{
  "norm": "layernorm",
  "weight_decay": 0.073,
  "seq_len": 256
}
Each number is 500 + 50 x the weight over the matrix's rms, rounded and kept within 0 to 999. Layers, rows and columns count from 0. Numbers have three digits each.

# layer 6 attention output, 256x384, rms 0.133, rows 0-67, columns 192-287
442526546493534556504538539544519548452500477529462514452527482623599441492533469510470538473560507450521523563508518600480450436567489433530505478542529476522392492449490511570512548516481553537532527552524524537527572452525531549488613550588492444547536546512456538566419540467547515554
457557495476545422460489466571513543473566496484450417541542532454480434482457536465547535502545468495505458498441520570425540487525460521483523498475434472409446484512496443547490512443494519475534455517427512529494500463485475540564524504482514564488532449501540497559501557476438507482
474421507482498468449459600518574487464494506527431552475517546500440462509462542544463413522513558558409557487543497494552486433487578561425479420479428475503452481509476444448574431468548456469489561481463543439547541447537454403547465488541568473575479485515512411474588497540522478462
465440508455487524489570486583490508483544519455535499490475466521465554498533397486558517497514508450472502484452541451487595554425463515552514534561513445487439484457515536545519503538502434513511534603510468514516497501496475492416419559440450531452505516486482460559511538572504526495
456504485566499514479508475540563487502492488473428548465514430629492498602548433541476492576460410461578552517423575544589521524545600534479488507538524542578502483538467431528481537490524437550501499518554498495489537524528422500552508512567513489486514457380476609472576507451541463444
513543532588541503493504533449543550569458474503387412502434534520432455506454506356551480488504471565503520496586453445457541570521570470422502543564486478490467524538592503487468530557462465491467490595445547541520457590487467514472573521513460503553467516521476457523483479496550511508
468480500552563468498474513464469436536508423541472458512516461560410515525535534441519462454425513493500484522486514504559543487492593529498496482464466564471478506476509538487506554585497453521575470475481458514582456466527596506530535510508468499503453482484502525523534473504507494552
455462452467503495516546478462444480441472523554557500448464462527507565537493510500441513448543524470471570487421463476515560577495526469447527515525586499554433483436451492582528560416572548540492449534469451468475565471512493523569499513477395550457519560501545511531574497563504478494
527527445474544528507557477426553514486440472524561468477534496482472422550498462530489564449448567450488565533606386555503441515480518519426558532480513539465525498606510575492504529524437465412507483559473448525512489441519457502413463546542512547487534466464471470499528514404496529539
465499492529481524520508566490557464533527497501523468554458485555562542515493492504556461451518507442491464541589560460480425418567509514514424495507497498529578480503492496453493449558450532512469489418477544448458516515468561544443498451537493605353535509509454521607497560485483519495
517473523554462509484499488428480422555576526467501565448525476480533452455522405529485545550495605458502569544555485497524541514550474445516454475518507441477554580491492465356513470551457513523448556454501542565506504462537539539448498518502507545521517523464489459452507548477567536479
486425556409527431400490505487506487433420519481467524480583512492468512585541475535476490519604457528496522387503459495436441455483469559512475516419508560454571416516428514495512481560513490525564544417487499448469561503539427530611497520603535497526455537522536525499534529538450460485
532477557565508499532512462530518433492514565540536432477551548502574492478530518462526470578471533516459506509445515535540482538482549585504491475442483547352497510503513466516568468508469383463447468464390529528548507408530509452477502373464484403496524578510527453429615535520469506543
439489494551597576425519543605528465466488584534493462563506505460510567458438535522391599519494517489453662421488470529495486439427485463537462577499608510468448458549568568483536452455440509522574497565428538458504480482522513532468573570438508425523462493513459608507513476490495549457
479536567433531522437502397507553488522559505530564479492463433482513471467504448444515520495545545490458505467513531526438498457535557534530484559468539528477560513538424505538591474458525596505429551561466494511459502410481480496440499552486455522545421490493464406483543448470509512442
510475608416515566546567461539432449499463552491520489476552551509533499486417426447426561495480491546524596477536395468489466495435526491519464444445520569549455476570486446514508550490439465536498494433485517528509533441463467514426575541502498457480429465550620498459512444583513463585
486526547478501503525578490508458484547534478507489538537477516548406472436500493520508472466454490510522532499503527540482509492518544542524427496475478538446532446450510522417499494497547532431503508503409362448493555524504623532492503485490473533549478522509527428441489481406416529514
478457488563434472451546569543575568494546481581497506548446403453531463518545534505474480520403445506428535567615581485557436535456488522417497505438447514480527580491461530549520437532485532529538514537476481528487478474466484463497507469536549445541550449526534489533492630484509449516
514486527533421408478538530541492512543487438457510569503431423555460462536535496517518561456532448446473434398563559511473553475526565553348508483433488439467454480540552463544433400395501463541478607544411435468483503557593494482549486552555526435586462581532520449561510549526523478510
517565546526473550534478550522568506519489557571506533525520429552461542573517476471498530416498499422455501531487475447463467562455522511576474518554495498495545447427535468488503569438434539484474459525468518496553434532437543545522550496477508591579503557504520476467461500544570564549
492518556501554522528554514423508420504483470498519536504604542561513502554545468440507514496452472574403467548542469459488510429468481497494506564559496455517534557479511422456456561450495464447491481446439519447492544449571455491459534478429409456518544452515461429457546438513547436579
434528501537462458534470527546405504514554476512412463476619447420503523482547443556446460517557457664583443479404575450509540510483531468503553495462489583510548508544570460572464475458497525501462513480486513513517521468456537510476509486507468536515514542496662537484493517483462463472
497416462507479510518486623545536459497516533476606453447603483431443435459531531501444508468528502499460511505546539561533514572433474460501530492484484561500433532517481554483557446453518464412525435501495485512451494517520440487493496517499485548542446480436431530580473496500480547480
560391518501543523480470495511554533418434488477496461476499443502412611528501535617522484505458506529475569535462589500564483498518463511468480474501514439364467544455603437455476538487588405468551553541465488503547434548453481488569516481482535560534511423478586507524529507470481455537
423504475570574485499536459545512542472529458489504513553441484535458502426481505425458495490498547546455568452502461462575574499472524509529463478511508506519482479450445492422475551535498472523519469575515455525494477521551458529522485434490453538528594503471581520508474537571549519635
499552441496426508482489541476506514489580519504446523439532495579518367483448501523503527484452504486535516542527444458472467520549543505464444531472517557526526442489462568522576506459520538550535509461480552444510498560553523510490576479455568473486476441572441531553564499551461489524
525408504405536534532403601489486561510494512478517386535426476484512478516490541476578511472541489486487584446497467466440443455487465466473543534516513510532500488423468482440512572448412432472517504566463445451503546451523498453490497537458512513466451532489526520501459512531459538485
534504542484501407471469539455557429455579547499519416542587562483543472517413516451480471479534527496468454451494557404413554505415531556471577479408428555474548499439547449522478554501470497533528492503368517506579504511443506434502516505508522487448458516547590481444466500451471539438
457469554494533413537432445460424536456504454391436451538504488598461608584516464511541462468527578432498481488507497478519470482471440458485551538524468495505450588568510497492579440404521431515503452440633488524494603519538476435522471578475467475453537666536514468439532568442504526441
549431480643567589450476479548522543486426399452483411548532493468441409549467408539515458489532476541500489492525518499407541497464470482406452510457504432591476542389547452533473454562454500410430417542536463460465496562523500515500534595561396435535449508471543453393518572567431548500
545560494427473518493554575508449516489545595426544505493563444554512462463417529500504434442450571516527538506534548375564482563588440549451517497385525517494492465478477465458482465503565621546449515518506499452567462551439453350485468443520532525514481429461548534489467469511445502446
465488483490531498482433471463506455440509494472521500505485518497492496547639442474537371482607553519538464487448516523450457469629498541484512471462412492507488498498464526550444476548448554438445424468437469537520587490450487598609493576498441512595523516565496510433509501522493531488
532457607492552567474616531429455557567542497517496539545536480613566458570442471505564573462496486365436508514511442409503456559502456486523470462501440500491534547552477511526488576485427476530474514596508496506501550590582547542518450422551517482545440451397526530562522498506444455510
551461443503591485494481491530530525474479559500492541513436435453562492544523478563486585565469465542512479560470513524451499478596434563495523517529586545495492585508470596525511532551533511486568474498518433465561491482504528545459545481552528455550487482458488490546524410448507492467
425411437376511547481416468536469473466477547530527439499432543564431446503532521441467491436474444475419514514480460551486514438439529491486494547472522535498519543496476484582528479429509421519531488444504553547555494499460447489512478536473468587516476505525436501464545472578554471525
455495475544483511440500505463497520446557507458534502474493518425520487439497450548532496621465526508463473576531520528502579572483523385517444558573545523450462528482455549506528530513545455534542555521432459528561487508602496513468518507503563485501504537413498439498539462487501542515
537497487506491566529568540463498487506560444478540463499570459541471573526529539463497535487576430497544530429571536525479557425491522544466501429508493573433581494493449520586570482560455388474516483562484426544512589505478442427456444456488506544514511461525537469514460463544515512561
526558484488457589511404523516584518479510571517520429462560508482492506479492539438456557427519465484496475422534472498514543607547428568495541496565554421545441569547526491522541497633455538495543495487442514462483495489499476447490445491458502509492517527526538466470524478515435501502
456574557536519561504459515475535522467520524614490473499512582512595560539509482561507471553520488572545473524530576482483602499438515551488449498460403526435506445471519498583519477506554460537544524616539529549408480456524492503453430491539466548466509568465571475490527472508503483501
452518443506510653480470520532448566461499469505491474462489441527526484481530553492585463454516586518502428518436450464498519550530538490420593544429462490426511552444476570481495460536551492491477517555550497556503486514549543461483563559538538497419534555469455460527482600549490448470
485547544440496570549552495521486538574564422583520546521464558496434438615435523498445497447511593522437493472564453555522482442516481529492511451504485547567527523576484465473523581447502499471513541561494513453485456541425593492503400444524500549505539502584586393559568491471526471513
606568557471553562557438524513401466522505464502469479468485478544488519484589528526451486558481474520511467489593492418435389539541513492494516507550473508460494529523525563483442562526471440524530522538404475536595572427499490460536523457447433495523467551437474515534501581490495462480
542486522467589526506509473419506501553492595493470436468538485451494534469403495492459487553560478468445550509481523496587469488493521589557558474504396540520529616479481417613575510541461454499590485554501526483464553451443552513504596542530500544509485516542568479453455507569509420543
579480545518469537495420439406472401502403446495537553454483440485571451564399506495651528556418592520464479558554515495511523531530567430497413482547545500554519556486488455491606523510399582511504528464474505489552505606538460520422503457548523557467569440534524525472498457628494598469
425435559504529485543541489560487405468491484533531440429471507524525456437542520536501564491542492471501516530450574570464507570416508445485554551473443449480503504448503484486531486546547556515592503477498517474472521496600504534553517468536549512527538462559499433490460494524531494415
441553591504476466434569476481520588481513547414401421578432509467435515492484500528482515407471552498507491467508460520492506465540437557570514475597453544526553487477551494479498544492500562508495489462443508412519535494538524488503567565408514448455504450487573528459466532502512495520
539552546503451566527477415452561400572485514450489587456505450450546460507505503406503530593529480541520529495452588531490505461454620399590481492490548537455528565500519468466547540439499521472449500446503526577456460485470427479477416482436516434478603493500557500565495415503591600458
505443486508539437566583498419515521515508559522502487434558481520513380422585456529557493437496522473474530572543414421493435595509500464484495551397532483474501528556545520603570536414487598544472436466469499525529485532465524550423427470523546537530515553482504514516549522455425500476
434471486499496492505546493505478455575483598466550406467479510404457469507493502511493412472502449441529475431527453431496620601470478528543524501447568461522475450515561433534499447533406495526489602460509476507514466525472479492461485520493527452542534512485505539435513494542499543445
537507491491574557532497411466525425553466452529465492439536603548474479408498518475474578424516603526502550488504505458613451549445458510435520441514504536468474364493546496452558560467525535557521541564487438548527473536436528532430603443514427520513593569530494537534544551527534501463
566532547451521523422467520575482458432539489507518532506526557533634523447474583456490554434590471479503435470581505469491505497457531529546531473525433468522468535557561454596532490425494475619553450605505510476462487472580545479462524540497550492475552567432493479560475473512560463464
424574524505449483502566463537524471571488429540514480517551575493482514490519461565506541525587569565457526472469448543547579419486470550475622520473520417486544431490564508495499485520400462529553464464606497505538508532482534538540448511433516498446576550464476507589501525453514555512
512391507496590488542394504446565499461522529436438558505599495473516506470494499498491473647521411525611424489592486542571478483498478502529538497481410504445539546538485525517540526538530416495503388438471525518540424490550443468494542490512572471540578408525475494531538510473460388484
551455485535414550492494474521600519471528458444482478516476458439535548490508423488504513444422491575498593468534540468547507492448548426512528497492494496531538491493393467468461458515544487489465508495497487490495496500536447478537556476442529546549527496436527526452464480541549502531
460522422476456483601564529526475599469477501445483474580442576567425615374504450498577498426508495547527533513435522537524541357489450438400535479504477507398542505467495417433380408487554413538552515496428451484437460536480530453537518401530463500506422579509437475517497486566493533545
457509516527407522511432381506473474417437480554518545497492469553534439528479489541555495559513439455599515500568525450487531411503450532514521499500545434547463444507492441507525460509559537517512515526525498563559532519469500546514506473553474510544426498511486424519500555537495463455
422472481485537452534546525504508517513540491513475534469425521497532486470441490471510540439451524426546538468503536424527505540576494457557459520520470424425573529517563412413504473588550525498423361521501483567481511509510504583524523506474517498638458476524455530483472424447488536475
493471466476448491512465506539532502514445496577586381515480460595417486428512484535560487513542568535524470531441407538498456514389580536534484531518489505565509480398550426500454476521531545506428439541497544527423471491564501509405485469542499507605536535433568540478461508575459486505
490551579541472504491496477507582551487482504523496440460458463538507488525594588476561511563536533481562504522480472489484414478505485519505464499454523478535488541511485506469493524571470494478548505564518444482388523510430531562507549557518458503569533451474506468427515491507516600460
492423422551464411583528506502472515403450437569499476539545480482443447464569521455422437477533489561413461448438480403443475441464478447597508487584529488475494445444469474494470475555500454456475512438485421508572547430470474521542447559532444511453462522468505479531525461562441468456
504554471472493596467425545492447512522542495441526534470457549537493582478514480436482432466452491471463502430436460484441601528434419535518594446444527525568554453485425469432533483517489428550524471515475488570486410465509575427455446424485529533533583517542601463537491467502526511516
482542482519564461633489500483444523514530536506467519481557488534506426494570529550491540466469551366522509533525443436541546443529484568531462590493500516436561518559444498558513455508442507496474511514444415432419586480429551497448549592452542475543572524447489535530501531479509467530
465441548467492471524469567448507473454496454480476491423552508453503489554502434484564492484465510499450498543514454497567514522540478523451470556514421544426490424465509438477489551538484600568450447455539527484506494528487515542533490569465483446521488562540499396474468499491461531531
482536526469558610522596508551441412540477601425498506476522482532496433630455516499470523555469453534574585529513455475552564505602496495494546509496503512500483530422456461531532465495563563450463497500442551514437533480405466540536608575510435515485464464525498471498447486492502504504
574529452563494472485551548489481430485470479486535429472434526530428507532490460567481516452576507464479460512459458474613477494416545598543527560389543582443451533510451487500437460467444539546518517531512484478462504485441473471517414570484393451454524486483461471515472478586527489480
486461501480546503563539589523526461456489559531489445429423478450460467512471642509487459511529419461513533502573544467484430450514568502520470517449421438465509503517435620461474535469526497478447526537443524580500491424478459463563540574518511477481515450460509477490400469564463500479
519489486450467461407547511506408501508523533522519551497568417540562476561410503558479526458576461602486432465428612462448487469533456642577483516491479473380452516460555522499541447500503469456510466653541467533510513549511477504494523381501549513489469528432556406398541574507427525479
514493535481528508546520493497609543508490439496507516555451507411466508547482589443510548514483511520436467502499437555463490623570459535458531482667412632485459482442461530464533438499469528495416490491522549441449563518475519513478541515452557463464580505526464423481574456537478559543